Weights of a small GPT-style language model, trained from scratch on English Wikipedia.
Size: width 192, 6 heads of 32 (2 for keys and values), MLP 768 GELU, vocabulary 4096, 4.34M parameters.
Architecture: rotary positions, tied embeddings.
Each number is 128 + 32 x the weight over its row's rms, rounded and kept within 0 to 255. Layers, rows and columns count from 0. The size above them is the row's rms in percent of the matrix's.

# layer 3 MLP up, 768x192, rms 0.0721, rows 172-224, columns 0-63
size [100  94  98  95 104  98 104  95 101  95 101 111 103  88  98  98 105 112 100  99  94 112  92  91  94 104  92  95 101 102 113  93  99 100  97 102 101  95  95  99  99 101 100  95 101  99  97 104  94 107 101 100  99]
[[179 124 110  65 159  61 143 138  75 121 131 115 167 117 144 100 173 112 185 135 128 216 103  99 129 134  96 123 122 153 145 113 173 171 106 191 103 119  94 158 144 173 148 157 150 111 150 101 115 120 125 125 116 115 105 119 153 117  94 120 175 137 136 115]
 [162 114 139 109 170 137 122 161 164 163 101 126 148 150 118 199  93  74 174 129 155 141 166 124 119 181 134 165  87 132  92 118 125 122 143 150 188  89 124 117 115 102 131 170 102  59 128  68 140 142  97 174 143 176 141 111 113 149 151 106 136  75 188 150]
 [139  97 103  77 132 120 157 163 160 111 151 123 129 145 129 154 128 194 116 198 127 180 168 137 144 120 105 175 174 171 117  41 134 159 113 129 141  97 157 149  74 101 150  89 122 160 138 131 185 208 137  87 145 134 123 134 137 124 111 133 102  99 142 150]
 [126  66 157 137 110 152 138  57 109  89 125 181 154 147 123  96 121 105  99 118 134 155 109 159 119 143  49 130 117 150 170 165 145 147 154 128 107 161 167 104 132 114 114 130  98 109  90 133 116 130 201 115 112 128 134 217 150 124 138 133 139 112 133 111]
 [138 131  37 101 136 167 150  74 144 116 122 101 137 156 123 110 163 134 122  63 164 110  94 122  69 160 133 189 181 178 152 195 117 140 156 160 134 150 132 123 119 146  74 143 127 125 112 152 134 114 139 128 128 113 148 152  98 117 163 143  92  30  81 171]
 [164 106 110 133  82 135 106 111  85 128 113 163  98 162 126 139 142 126 125  74 152 153 141 113 105 125 155 160 218 111  95 155 145 147 111  93  87 110 150 114  97 160 136 111 160 173  84 100 146 138 188  98 165 107 120 148 172 108 104 116 201 125 100 132]
 [187 117  95 167 123 159 146  85 117 215  99 124 181 110 146 151 131 147 129 151 140 155 186 134 110 108 111 185 172 231 110  72 124 163 178  39 100 134  93 165  63 122  77 107 136 148 153 112 111 122 123 106 141 134  95 109  87 135 120 116 131 131 121 145]
 [ 80 139 129 123 142 107 199 147  85 100  91 101 128 108 178 147 124 126  90 130 134  82 154 142 100 114 145  93 136 185 152 144 124 186 118 147 105 145 110 142 180 105 161  77 103 155 173  88  77 136 113 148 106 113 120  99 114 134 109 190 207 125 100 161]
 [117 111  80 113 139 129 128  46 141 148 128 189 161 185 148 136 101 118 143 136 171 174  89 110 114 106 161  91 129 163 133 101 114  93 151 128 147 127 149  88  93 143 136 144 146 153 103 168 144 144 148  50 166 134  67 138 150 122 139 126 105 155 164  98]
 [100 101 136  45  89 128 132 141 115 108 122 100 124  92 120 165 119 120  84  95 137 139 166  58 154 192 161 159 137 164 145 131 144 117 148  55 104 112  86 165 136 131 121  88 140 110  94 139  74 166 137 112 167 144 145 170 218  76 105 136 145 118 103 164]
 [152  58 143  95  87 101 102  47 140 155 114  80 143 116 116 144 112 113 148 132 142 162 126 107 132 143  93 187 118  93 131 172 116 131 131 161  55 122  86 118 126 115  69 148 197  79 175  86  66 140 152 148 138 105 138 105 147 153 105 159 195 112 134 133]
 [177  85  96  97 106 132 165  76  99 124 131 181 100 117 132 115 185 195 125 120 145 112 113 168 126 175 124 122 115 149 120 174  75 117  83 163 140 143 145 163 118 125  64 120  96 108  81 119 135 132 174 127 136  50 184 107 138 111 172 172 170 121 118 119]
 [136  44 200 148 156 132 130 134  97 140 174 183 109 138  85 109 107 122 114 111 135  80 162 105 171 151 180 137 100 184 127 138 110  90 185 155 135 138 147 162  78 101 116 116 106  82 148 145  95 171  98 152 106 164 104  83 142 146 107  95 152 123 126 141]
 [145 153  97 116 133  54 115 109 109 103 105  33  66 157  87 115 121 132 125 128 135 125 159 131 112 137 133 129 115 165  87  90 234 117 174 120 113 120 129 124 112  78 128 134 141 149  94 139  98  89 157 159 116 114  99 107  88 135  88 164 139  94 134 129]
 [ 92 143 105 132 177 150 102  99  57 126 149 103 137 129  92  84 156 157 188 114 159 143  88  99 102 127 151 181 131 113 117 147 183 147 143  83 140 114 109 184 126 122  84 103  95 134 134 137 102 131 106 142  90 101  66  36 170 124 134 103 126 165 129 109]
 [188  55 149 111 135  71 132 104  94 169 157 117 120 122 114 102 146 107 162 160 123 115 149  59 118 153  99 113 131  80 114 156 128 125 119 134  81 131 132 223 200  78 163 131  79 128  80 109  68 123 201 150 159 142 136 143 133  81  90 175 156  98 156 180]
 [125  98 117  81 111 145 129 130  52 183 112 170 145 166 162 144 159 129 164 133 165 144 132  74 112 160 130 107  82 135 123 145 203  86  90  49 148  84  99 106 130 103 167 152  89 111 106 172  68 161 122 161  97 102  76 150 170 129  70 189 176 104 159 102]
 [163 157  88 114 102 115 148 145 139 178 173 114 124 211 130 113 125 203  92 154 179 109 127 106 129 137 141 137 204 125 129  83 121 162  96 121 114  91 127 128 119 130 199 127  93 167 112  95 148 192 103 109 195 101 138 142 153 141 117 120 109 116 153 126]
 [187 171 101 109 109 164 128 120 132 148 119 110 182  95 107 122 102 170  60  84 127 167 169 125  87 104  79 155 143 150 108  98 145 135 116 106  86  92 149 160  69 133  48  93 144  85  44  87 116  78 162 140 149 168 116 120 153 103  71 113 109 104 199 108]
 [167  88 126  89  82 137 112 110 131  81 122 143 111 103 144  60 102 143 135 113 174 164 143  99  72 159 126 155 145 153  87 170  93 121  61 131 129 140 126 130  82 134 155 184 160 115 120 101 156 124 142 161 133  93 163 150 128 121 142 146 139  81 109 119]
 [125 130 125 108 111 212 162 115 139 134 106  99 166  89 180 125 145 157 140 149 126 130 156 105 116 144  47 120 105 133  86  89 171 197 126 104  91 140 202 167  98  64  47 126 110  97 195 172 136 129 121 130  93 103 103 148 128 141 148 135  89 115 141  84]
 [153  71 127 195 132  77 133 124 133 129 138 153 140 118 131 124 109 106 168 154 145 160 102 108 115 164 121 119 140 150 108 121 155  77 137  91 115 110 123 192  90 104 101 152 101 145  78 177 150 117  73  84 141 141 148 132 124 126 166 211  70 121 166  56]
 [176 112 165  58  80 146 211  90 107  99 176  96 102 158 138  71 230  84 176 111 137 216 159 136 120 117 127 119 168  85 148 112 186  94 132  81  95 101 108 110 122  94  83 118 151 114 132 136  74 133 129  86 127  65 133 178 183 129 125 152 131  81  75 128]
 [187 122 101  92 150 167 132  88  74  76  64 106 137 133 134 144 187 120 130 152 141 114  89 126  89 157 114 124 106 114 122 151 169 167 115 161  64  88 132 132 149 125 148  56  82 141 108  61 130 121 124 202 125 165 165 133 118  75  89 138 116  97  98 108]
 [ 89 108 108  84 149 140 132 106 130 125 149 145 160 143 122 142 144 125 123  92 148 148  87 162 102 147 172 146 182 207 129 141 150 131 132 113  74 156 148 124 144 128  97  60 168 117  93 107 160 147 158 128 181 106  94 161  85 156  70 133 109  53 107 158]
 [167 140 100 141  55 111 124 184 125 135 153 131 145 198 144 121 129 177 184 110 168 101 102 119  91 132 178 164 113 104 115  30 115 131 121 115  95 112 163 158 161 109 122  88 102 114 132  82 116 160 125  79 148 133 102 100 132 134  92 146 169 126  82 113]
 [159 115 112 167  82 100 149 104  94 159  98  72 106 148 101 111 147 145 151 144 140  97 128  50 119 155  53 135  79 144  98 156 182  70 128 156  81 138 112 139 134  73 116 100 123 110 111 105  96 103 134 118 142  91  95 141 123  81 131 190 109 143 117 108]
 [197 124 154 123  95  98 101 207  62 153 128 147 130 135 148 128 155 131 133 137 134 102 150  61  82 160 134 198 124 145  80 154  92 125 140  87 140 133 141 142 149  89 130 133 112 145  83 131 121  99 118 137 111 100 114 173 124 121  96  85 130 113 107 111]
 [125 149 138 125 110 123 140 112 142 146 123 129  93 142 114 111 168 157  94  88 129  68 158 116 102 105 160 157 117 151 112 124 153 113 110 158  62 100  64  85 119 118 120 100 137 144  90 150  49  84 135 122 128  92  84 127 137 113 123 151 128  96 127 143]
 [153  69  84 130  76 148 148 103 117 173 151 130 133  84 152 114 110 102 191 167 112 119 126 148 112 135 106 148 145 161  98 176 150  88 163 154 193  64 150 152  99  95 127 175 126  97  91 155 140 133 201 113  76 179 119 108 142 137  61 165 180 127 119 130]
 [138 203  84 114 121 120 108 135 136 169 138 133 120 123  69 162 100 144 124 157 167 158 127 118 123 156 101 154 145 156 115 133 137 131 149  58  84  99 158 213  92 102 187 133  69 146 146 129 177 132 135 140 166 117 156 150 156 107 128 161 119  96 158 171]
 [141 125 102  45 139 187 184 135 129 186 149 139 162 125 200 104 143 125 142  74 140 165 139  68 115 123 126  84 123 178 140 150 139 110 159 130 106 161 106 165 130 115 132 152 187  89 107 159 102 147  94 172  97 116 105 105 200 153 129 105  92 131 110 137]
 [121 171 120  97 140 107 128 130 133  99 158 116 145  72 132 102 168 107 140 115 154 103 119 109  79 140 106  99 149 176 146 175 154 134 126 154 119 142 115 128 119  73 108  78 104 112 148  83  68 161 108 111 184 108 187 102  84 180  91 103 168  47  92 132]
 [128 141 139 130 106 106 105  97  71 118 149 113 153 127 123 167 113 108 116 168 156 106 145 126 107 157 163 145 160 133 145 167 123 114 105 104  99 120 184 189  71 107  89 114 108 223 155 109  98 102 106  98 107 103 121 109 108 116 156 179 118 131 120 146]
 [134 127 155  97 180 157 166 178 128 193  97 115 168 170  76 158 127  82 137 142 170 162 125 161 115 182 145 143 135 143 126 202 115 138  90 152 198 117 152 131 126  94  99 103  62 158 162 174 105 143 148  67 144 190 147 123 118 164 113 159 166 116 127 102]
 [173 146 127 120 147 103 120 116 124 161 153 125 118 119 134 116 175 133 103 130 138 101 140 131  95 124 164 193 193  73 107 109 110 121 154 164 115 119 127 123 142 112  82  75 194 110 104  88 183 141 187  91 155  88 178 133 119  90  92 100 183  35 161 123]
 [131 149  77 139 105 112 153 131 109  73 118 105 103 152  76 155 198 120 144 122 192  88 125 133 140 137 150 153 163 141  81 159 152 154 156  88  96 120 160 116 163 123 144 127  75 106 132 102  96 135 169 132 172 103 151 141 221  38 136 180 145  78  85 102]
 [131 160 166 152  97 107 124  90 110 148 152 116 162  91  77 151 126  76 130 142 136  64 143 162 138 111  85 181 131 106 137 122 131 123 121 117 133 153 143 133 113  46 117 162 188 109  62 151  97 177 114 129 121 105 183 180 121 113 105 122 116  63 108  53]
 [179 126  90 168 161 185 171 108 139 113  95 116  72 148  78 191 121 170 108  99 123 160  93 141 134 132 175 137 163  97  94 119 124 186 110 169 105 119 120 181 141 130 101 105 125  95 113 139 155 155 144 100 106 129 180 151 160 132 105 169 115  58 139 128]
 [144 162 127  74 192  98 111 173 122 142 118 124 143  75 143 131 108  57  95 171 167 109  50 134 117  89 114 140 131 167 159 141 120 140 102 110 153 123  79 101 147  64 102 127 103 100  90 170  68 116 153 111 145 120 163 152 101  96 154  92 154  78 135 162]
 [137 183 117 145 129 125 193 140 154  99 147 124 133 129 124  49 202  90  86 148 127 161 174 106 137  83 179 136 161 143 127 129 132 148 130 120 126 113  80 169 109  68 142 102 143 115 132  80 135 108 170 137 138 136 199  87 130  92 163 176 143  75 101 159]
 [133 101 139 154 128 106 128  86 111  80 112 133 174  89  74 129 163 141 122 156 161 190 159 142 133 174 101  72 197 169  86 104 146 102  89 161 162 164  91 149 111 164  68  96 164 138 160 165 192 117  97 116  60  85 112  78 179 136 144 127 179 140 149  89]
 [140 103 131 104 124  97 125 127 144 204  96 142  92 120 144 103 162 162  84 112 191  87 141 169 130  53 137 127  78 124 105 137 163  65  99 109 110 141 128 138 121  90 162 144 125  87 122 138 127 150 149 121 122 132 136 183 152 159 122 124 141  68  88  78]
 [141 104 140 148 139 125 171 139 160 163 156 102 171 133 138 111 116 140  54 116 117 135 131  97 113 161  97 111 134 148  92  64 186  94 124 161 113  93 144 185 137 104 103 123  46 138 117 120  77 169 120  61 154 124 144 120 142 141 111  85 113 106 240 151]
 [128 121 183 129 106 101 139  71 127  99  96 159  75 150  60 147 170 127 139  89 163  68 130 174 115 159 111 162 102 179 150  71 128 126 130 112 147  92 106 140 122 149 136 130 118 108 130 134 106 110 112  68 150 110 129 163 147 103  63 150 119 119 130 130]
 [131 151 100 153 111 152 126 136 105  99  90 149 121 124 168 200 128 123 137 168 121  97 148 102 164 142 132 150 119 159 135 124 133  91 175  88 113 119 121 116 167  44 150 138  64 175 132 109  94 137 101   0 104 111 130 178 154 105  62 149 134 112 132 115]
 [124  56 173 100 101 190  97 149 148  96 107 100  87 154 135 102  70 141  95  84 148 133 107 156  95 172 150 102 174 159 124 172  78 121 102 142 151 125 148 131 113  97 144  99 106 127  48 118 131 118 178 113 129 133  79 143 144 126  40 134 138 156 167 128]
 [142 169  83 117 145  79 180 161 103 139 160 136  82 129 163 107 158 135 153  90 173 169 147 135 162 106 154 109 189 105 126 173 131 145 173 128 126 193 183 128 172 105 106 111 155 160  71 183 156 163 132 124 178 106 175  78 122  82 137 125 136 101 115 109]
 [126 134 121 128 168 118 162 112 136 100 187 153 108 161 111 157 121 163 110 139 139 164 171 105 131  87 110 150 136 114 168 121 112  63  65  69 108 133 105 196  71 163 121 143 125  95 124 137 147 151 175  88 127 120 129 120 127  76  53 177 118 140 143 163]
 [172 154 133 124 161  67 154 104 128 168 157  71 103  90 113 120 189  75 155 182 111 141  70 171 112 127  99 154 177  73 144  56 123 138 134 112 110 149 120 175 124  93  95 139 150 147 105 110  94 136 103 112 112  92 132  66  86  71 184 138 142  95 159 118]
 [146 169  87 153 175  98 108 156 154 222 109 129 123 136 162 146 148 102 115 105 138 144 149 157 111 177 110 142 149 139 115 199 149 118  45 110 179 133 181 152 120 135 123 111 162  55 109 152 105 129 122 140 110 137 147 124 132 111  69  88 119 124 156 125]
 [167 197  63  98 126 129 169 146 129 164  94 208 138 123 126  92 232  55 130  65 129 172 115  91 114 126 107 144 118 146 141 161 141 198 130 153  86 164  73 125 187 166  90 155 161 138 139 161  86 104 109 137  89 134 158 138 116 141 115 141 117  67 143 156]
 [137  99 139 126 118 127  99 140 121 162 144 166 105 114  96 130 167  22 117  96 141 121 143   5 137 164 148 199  63 137 131 131  45  77 106 148  80 138 156 137 154 146 106 151 134  57 124 136 120 156 130  95  96 140 104 115 112  94 137 133 102 108 120 120]]
# layer 3 MLP down (transposed), 768x192, rms 0.0616, rows 172-223, columns 0-63
size [ 94  90  97  84 109  95  98  98 104  96  98 111 104  89  98 102 124 121  99  98  92 104  99  92  95 104  89  95 102  99 110  98  89  95  93 108 103  95  94  97 101 100 100  98  95  95  96  99  97  95  96  98]
[[120 139  80 171 140 180 152 200 168  80 119 130 135 140 138  98 146 128  71 150 122  92 156  96 134 115 141 135  78 137  98  96 114 172 151 117  96 143 132  85 143  97 150  49  76 121 130 120 138 153 133 121 121 131 123 131 118 119 164 120 108 125 147 124]
 [120 101 150 115 121  79 155 113 113 107 110 136 145 114 151  79  78 159  71  93  85 112 112 167 150 137 129  88  96 104 126 103 164 156 142 136 103 141 146 179 124 165 157 165 152 185 119 131 155 123 191 105  96 137 130 151 104 127  71 133 175 214 116  95]
 [166 161 104 121  88 116 164 126 199 147 136 112 171 136 130 138 177 137  79 107 159 164 170 122 191 123  74 149  72 107  64 105  82  88 176 152 149 117  99 199 123 143 179 113 129 134 103 148  77 111  80 200 120  99 125 107 117 139 180  78  95 213 108 161]
 [192 115 114 156 131 123 217 130 143 166  77 124 123 145 139 145 175 118 213  88 145 192 134 102 118  88 183 138 129 154 112  81 199  90 102 111  79 160  98 129 145 123 172 191 122 151 127  76  97 151 120  78 171 143 143 162 135 122 164 164 155  94 112 207]
 [ 89 187 138 141 154 139 107 151 108 177 131  99 169 119  69 128  35 162 121 127 198 212 157 189 156 166 181  65 125 109  98 137 145 150 119 107 159 119 142  89 137 102 139 115 128 155 131 159 127 130 179 123 155 153 139  97 208 126 120 108 164 127 170 107]
 [ 97 165 118 128 160  93 139 112 166  88 101  98  94 125  86 137 134  91  92 115 167 162 119  92  98  98 125 133 139 129 147 124 106 123 107 147 129 104  86 158 126 139 119 138  87  82 171 127 134  91 147 133 106 144 155  95 128 142 161 153  79  65 147 196]
 [124 150 209 145 120 152 193 112  54 189  87 147 143 106 145 130 101 125 143 165 114 101 134  93 117 113 138  89 199 151 120 215 131 120  77  83 110 107 157 160  76 104 154 103 123 155 128 129 138 124 111 157 128 205 145 105 125 182 116 143 173 159  70 188]
 [164 133  94 131  81 163  78 110 152 132 157 121 151 146  89 121 161 126 154 157 116 108 132  93 142 165 123 239 188  94 159 102  65 107 162 153 144 100  99 130 109 132 122 188 103  97  81 172 140 101 110 136 151 116 125 152 121  96 150  98  99 111 102 138]
 [103 125 153 137 134 183 149 183 110 131 135 123 144 101 122 196 161 152  59 128  73 154 149 108  67 151 139 151 156  71 118 186 131  96 120 153 119 174 158 145 121  93  95  94 103 140 146 160 187  46 146 166 107  97 135  85 103 107 123 145 142 124 105 146]
 [156 168 158 165 160 158 117 135 132 150  87 114 134  91 158 119 163 107 142 146 123 146 163 152 148 125 118  90 105 117  58 113  95 100 151 157 100 117 134 169 166 150 147 133 152 182 115 158 147  91  88 140 153 163 152  82  99 115 124 201 134  76 113 136]
 [ 99 162 155 149 127 144 124 168  91  74 118 101  88 100 154 152 133 115 106  90 158 105 107  68  90 130 191 137  97 162 153 117 188 123 148 122 187  59 149 130 121 150 128 163 108 151  73 149 134  83 130  60 129 128 102 162  35 133 178 148 130 157  81 174]
 [107 104 115 142 135  88 165 171  89  96 103 107  98 155 136 160 116  81 173 123 160 190  64 124  97 148 176 164  88 125  77  60 119 110 162 117 155 155 125 139 128 118 124 166  58 134  88 152 150 176 158 102 153 139 141 120 119 175 114 186 141 149 132 121]
 [127 156 165 115  95  95 184 143 158 132 175 135 151 194 109 151 141 106 173 144 102 119 116 198 125 105 128 100 176 121 193 134  93  98 103 112 142  36  75 177 119 176 112 124 117 119 161 114 120 108 140  78 115 118  87 122  96 131 140 167 103 151  82 176]
 [133 139 157 191 111 126 101 118 156 102 129 182  76 128 185 181 180 146  81 115 140 135  92 135 122 138 125 111 123 117 191 127 134 147 118 113  42 130  85  78 159 119 179 169 128 148 137  95 137 145 123 125 160 161 111  97 128 165 149 157  97 131 110 144]
 [142 153 124 151 165 146 140 140 166 111 112 135 161 161 113 177 188 120  70  78 160  65 133 144 135  67 151  86  78 150 152 151  55 127 146 201 131 149 128 104 139 132 117 146 189  63 120 125 116 153 132 106 142 151 118 219 178 101  87 168 101 101 100  99]
 [114 155  99 211 103 157 105 164 166 115 170 114 132  95 131 115 142 147 111 132 160 162 157 195 118  55 136  97 128 159 149 100 136 143 107 136 138 183 132  88 159 112 136  77 185 115 173 110 159  72  88  92 116 159 109 137 125 213 138 138 143 162 116 109]
 [105 170 169 125 179 132 133 163 140  79  88 114 124 109 159 126 147 115 115 115 106 146  73 109 102 138 130 134 148  59 106  98 115  90 184 131 124 145 151 148 119 127 108 122 145 123 187  91  95  99 151 222  96 163  88 167 143 130 127 125 146 163  90 105]
 [116 133  98 148 157 124 133 170 162 149 195 111 103 125 118  60 111 184 118 186 122  96 143 126 107 137 136 171 156  50 174 115 142 152 126  97 172 131 133 172 118 139 111 157 112 163 114 191 156 196  89 114 207 160 143 194 120 129 146 101 125 134  93 125]
 [134 168 103 124 138 118 221 144 114 129 121 127 136 175 146 131  73  65  96 133 117 179 138 150 159 141  92 148  91 154 111 116  59 114 221 131 120  47 120 166  85 122 114 179 177 131 112 121  89 119 126 130 159 108 154 115 158  96 127 120 123 122 112 218]
 [109 139 142 109 115 149 125 142 113 103  46 142 138  66 138 150 132 151 120  98  91 123 119 137 109 125 120 109  90 150  91  82 140  81 103  99 107 141  51 129 173 123 114 169 139 164 149 135 128  97  92 168  93 149 126  55  80 142 153 146 143 131 118 143]
 [206 178 117 147 124 102 117 112  77  83 173 120 138 141 123 113  99 129 119 113  98 158 108 113 213 165 169 174 174 103 159 123  64  94 108 113 120 120  88 124 145 163 129 157 161 139 119 101 117 167 173 117  98 141 198 104 110 106 128 116 104 105  84 189]
 [ 90 115 151  70 104 174 101  89 167  74  56 111 138  86 104  83 118 104 150 119 182 147 118 125 144 119 133  88 143 122 101 143 118 138 159 116 215  78 110 175 109 115 112 109  67 170 110 126 150 114 134 117 111 149 147 242  86 134 121  68 106 153 134 132]
 [134 117 202 155 119 207  97 121 114 143 133 108  88 107 131 144 115 111  84 134 131 119 117 121 189 114 127 114  91 164 119 120 127 139 103 187 165 131 135 177 136 113 207 110 111 146 157 164 107 144 171  95 132 136  85  80  98 124 160 122 138 133 109 115]
 [136 130 150 142  59 119 168 121 147 185 109 147 169  70 126  72 128 100 103 116 160 139 165 211 152 134 137 104  81 143  91 101 108 147 122 102 127 168 115  84 146 137 161 121 113 158 157 127 145 162  50 116  69 156 100 159  92 113 108  92 142 148 142 123]
 [164 136 119 147 151 112 122 194 151 142 120 131  83 152 142 146 137 190 129 120  63 216 101 117 139 101 142 137 109  78  70 150 157 104 127 106 148 121  92  99 150  94 115 142 112 135 125 216 140 159 142 115 157 122  81  95 128  59 132  96 187 197 132 123]
 [ 51 130  69 117 161 122 141  83 124 110  95 125 132  79 155 176 206  61 131 172 160 174 172 131  90 111  70 126 116 120  89 132 156 123 146 147 182 139 178 106  89  77 155 143 140  77 117 128 153 114 149 134 112 110  99 145 124 105 120 139 141 101 130 103]
 [168 110 156 123  85 113  93 117 149 117 105  73 102 160  95 102 172 175 151 110 139 179 175 140 139 122 177  38 155 105 169 144 109 137 141 186 122 155 158 134  91 122 138  63 204 139 128 162 162 158 142  26 136 161 147  33 152 143  96 175 179 158  79 155]
 [ 55 101 100 153 137  96 105 126 153 151 125 143 168 124 124 161 142 129 148 122 134 160  68 177 162 158 146  97  71 104 155 155 147 126  86 170 121  62 133 103 125 112 109 124 130  71 186 118 122 129 161 130 134 200 139  95 182 144 149 150  95 162 130 150]
 [184 184  50  96  80 141 117 108  78  97 105 107 126  93 116 147 172 156 108 142 109 210 120 153  62 125 177 120 170  97  94 120  76 127 166 150  77 204 183 109 115 135 171  90 143 175 124 101 113 148 106  67  92  95 114 107 174 116 173  83 114 127 130 121]
 [164 140 178 132  92 156 132 121 190 128 127 165 119 143 118 180 139 103 163 136  57 203 130 163 107 118 145 108 173 150 203 137 124  68 123 185 130 111 141 148 117 139 114 105 142 140 116 206 155 108  58 104  67 155 126  96 131 127  75 168 139 167  92 126]
 [121 190  69 118 141 117 102 128  98 165 154 184  94 103  97 156 118 116 157  82 156 162 107 101 113 144 154 121 176 192 119 111 112 107 171 155 131 122  97 169  84 150 207 141 139 183 150 139 128 109 184 149 174 166 123 145 123 161 180 140 135 136 134 165]
 [ 99 151 159 166 119 167  83 114  86  83 101 119 151  96 137 152 162  98 146 107 149  76 113 124 196 131 177 186 170  95 116 131  79  81 140 111 158  89 123  98 105  83  80  93  74 143 180 137 112 149 149  68 144 154 155 126 117  78 154 126 123 144 109 107]
 [138 171 151 146  87 118 126  84 132 148 129 158 121 103 130  76 139 139 120 111 133 142  91  89 169 120 132 177 172  67 130 156 115 119 135 150 100 142  71 106 166 193  59 135 156 143 129 161  87 144 134 166 122  84 134  68 149  70 101  91 107 137  95 111]
 [102 145  77 128 146 118 147 142 151 131 118 100 142 142 193  99 107 138 138 102 113 137 117 115 133  86 141 152 130 185 131  95 110 145 124  67 145 125 161  94 133 106 106 168  85 103 152 190 129 136 160 127 115 178  94  96 103 172 100 151 124 140  94 102]
 [153 146 153 174  93  93 106  27 121  98 146 163 109 123 125 151 120 167  95  76 111  94  92  98 133 128 107 140 128 103 180  73 133 136 111  59 113 147 117  91 110 189 138 122 156 106 134 107 103  88 106 168 165 162 114 114 193 116 135 141 107 157 143 112]
 [142 158 171 143  78  84 128 100 145 113 114 199  74 145 160 112 134  88 191 116 137 121  91  87  72 143 162 122  73 131 101 102 127 174 137 115 108 125 123 140  94 127 154 125  97 123 133 100  87 157 152 115  61 184  68 110  88 172 129 140 123 105  73  95]
 [121 106 120 167 153 135 160 136 137 152 137  82 172  77 129 138 117  60 141  84  86 133  94 176 133  79 192 128 138 104 131 132 152 125 145 188 147 154 130 150 150  88  90 101 128 110  88 169 151  49 164 161 143 114 129 118 104 129 111  92  80 162 130 121]
 [155 181 131 143 155 119  83 135 139  62 150  72  75 199 174 198 131  71  73 160 104 160 132 121 106 135 135 142 133  59 171 168 111 163 167 133  96  86 119 123  99 102 177 160  62 160 144 166 164  60 119  98 144 144 107 107 139  98 140  98 120 176 127 136]
 [101 145  85 199 102 164  95 144 114  81  93 148 106 120  99 128  93  94  66  89 130 157 164  95 133 129 155 134 118 123 157 170 114  72 116 127 143 153 154  82 151 130 159 114 134 118 109 170 144 101 139 120 132  84 129 156 155 139 145 116 135 171  77 127]
 [152  63 120 155 154 103 136 183 136 111 100 146 125 169  93  82 103 147 132 100 145 135 110 133 131 152 160 110 129 101 123 151 140 106 177 122 137 123 192 161 107 137 169 164 102 132 125 116 167 173  55 109 108  99 117 167 201 146 133 140 122 170 133 160]
 [151  85 164 169  99 131  79 112  80 133 156 119 144 151 157 137 108 116 175 166 157  55 111 155 148 153 107 119 166 134 128 114 141 141 160 118 146 123 166 140 133 128 127  74  80  88 107  98 172 164  87  97  66  86 156  91  98 103 136 171 128  64  89  94]
 [113  87 129  80 165 115  73 167 174 115 172 103 118 184 137 136 173 138 121 183 106  67 177  47  70 151 119 117 141 116  99 113 141 164 148 125 115 135 105  75  96 167 109 194  83 124 122 119 165 128 135 139 147 121  86 106 130 116  93 165 105 188 107 114]
 [113 118 106 106 120 143 100 132 122  93 112 153 122 128 124  82 134 181 177 112 125 146 159 113 107 170 116  80 110 126 149 158  80 170 146 157 149 150 180 116 142 189  63  96 168 155 141 108 135 170 104  88 111 155 103 114  89  73 169  80 143 205 142 165]
 [153 156 134 162 155 114 105 107  94 142  96 164 113 124 126 183 154 116 178 143 121 146 114 136 115 203 161 152  78 118 130 156  47 152 163  71 140 136  77 144 121  91 137 141 126 126 138 147 141 171 142 113 146 133  94 131 156 143  59 151 148 142 119 160]
 [133 108 111 123 138  89  98 137 207 135 157 107 101 140 201 146  81  73 136 148 129 161 128 110 128  90 116  84 127  88  85 148 127 109  98 165 119 108  98 123 153 104 182  53 113 157 142 154 125 124 191 187 109 136 127 104 149 139 144 148 116 124 172 130]
 [121  91 141 118 141 110 151 121 110 120 133  74  90 185  87  71 176 150 103 138 173 183 145 118 100 149  84 138 103 106  83 130 133 125  87 172 125 141 129 177  93 154 151 157 192 123  99 166 155 114 161 152 187 126 160 124  43  96 105 111 111 192 143 106]
 [ 99  84  96 146 162 126 135 123 164 101 122 179 117 156 178 149 129 151 121 161 115  86 123 122 133 109 107 187 104  65 123  94 138  99  97  67 132 115 114 155 130 132 106 164 186 119 150  82 214 171 149 130 140 112 105  92  94 137 131  96 124  64 125 131]
 [112 130 116 109 159 118 109 138 152 168  61  76 111 127 125  85 122 149 137 166 140  93  78 127 113  72 111 107 108  80 139 127 122  95 164 101 143 171 111  80 150 147  68 120 132 123 172 108 106 139 184 131 114 140 149 193  55 119 117 149  98 159 152 114]
 [129 159  91 115 103 151 129 124  74 168  89 135 103  90  85 170 153 126 160 115  97 111 144  90  97  71 112 119 129 136 136 175 144 130 164 152 104 169 148 132 106 152 123 188 157 103 131 154  96 119 122 116  93 121 125 130 112 136 108 125 173  72 114 112]
 [143  78 166 140 117 114  56 143 123 144 122  87 119 148  93 215 136 140 109 127  97 151 140 131 143 188  81  85 114 161 138 128 177 132 173 117 176 105 161  91 105  99 138  99 121  99 118 168 131 141 120 117 139 145 136 148 130 155  82 149 146 108 132  98]
 [148 119 130 119  95 132 192  72 125 162 125 131  85  73 129 125 115 115 111 137 178  93 147 143 129  70 138  96 114 107 110  71  93 122 148 163  67 154 164 103 102  78  96 100 121  98 100  93 184 126 170 108  83 118  93  69 128  76 139 133  77 116 160  84]
 [142 142 154 148  98 118  83 160  85 114 205 124 116 176 132 128  79 157 162 146 120 141 100 113  86 129 135 137 164  76 152  98 112 115  99  85 201 108 149 145  82 142 198  94 134 225 121 103 119 142 156  71 172 122 177 157  92 105 126 136 154 118  95  66]]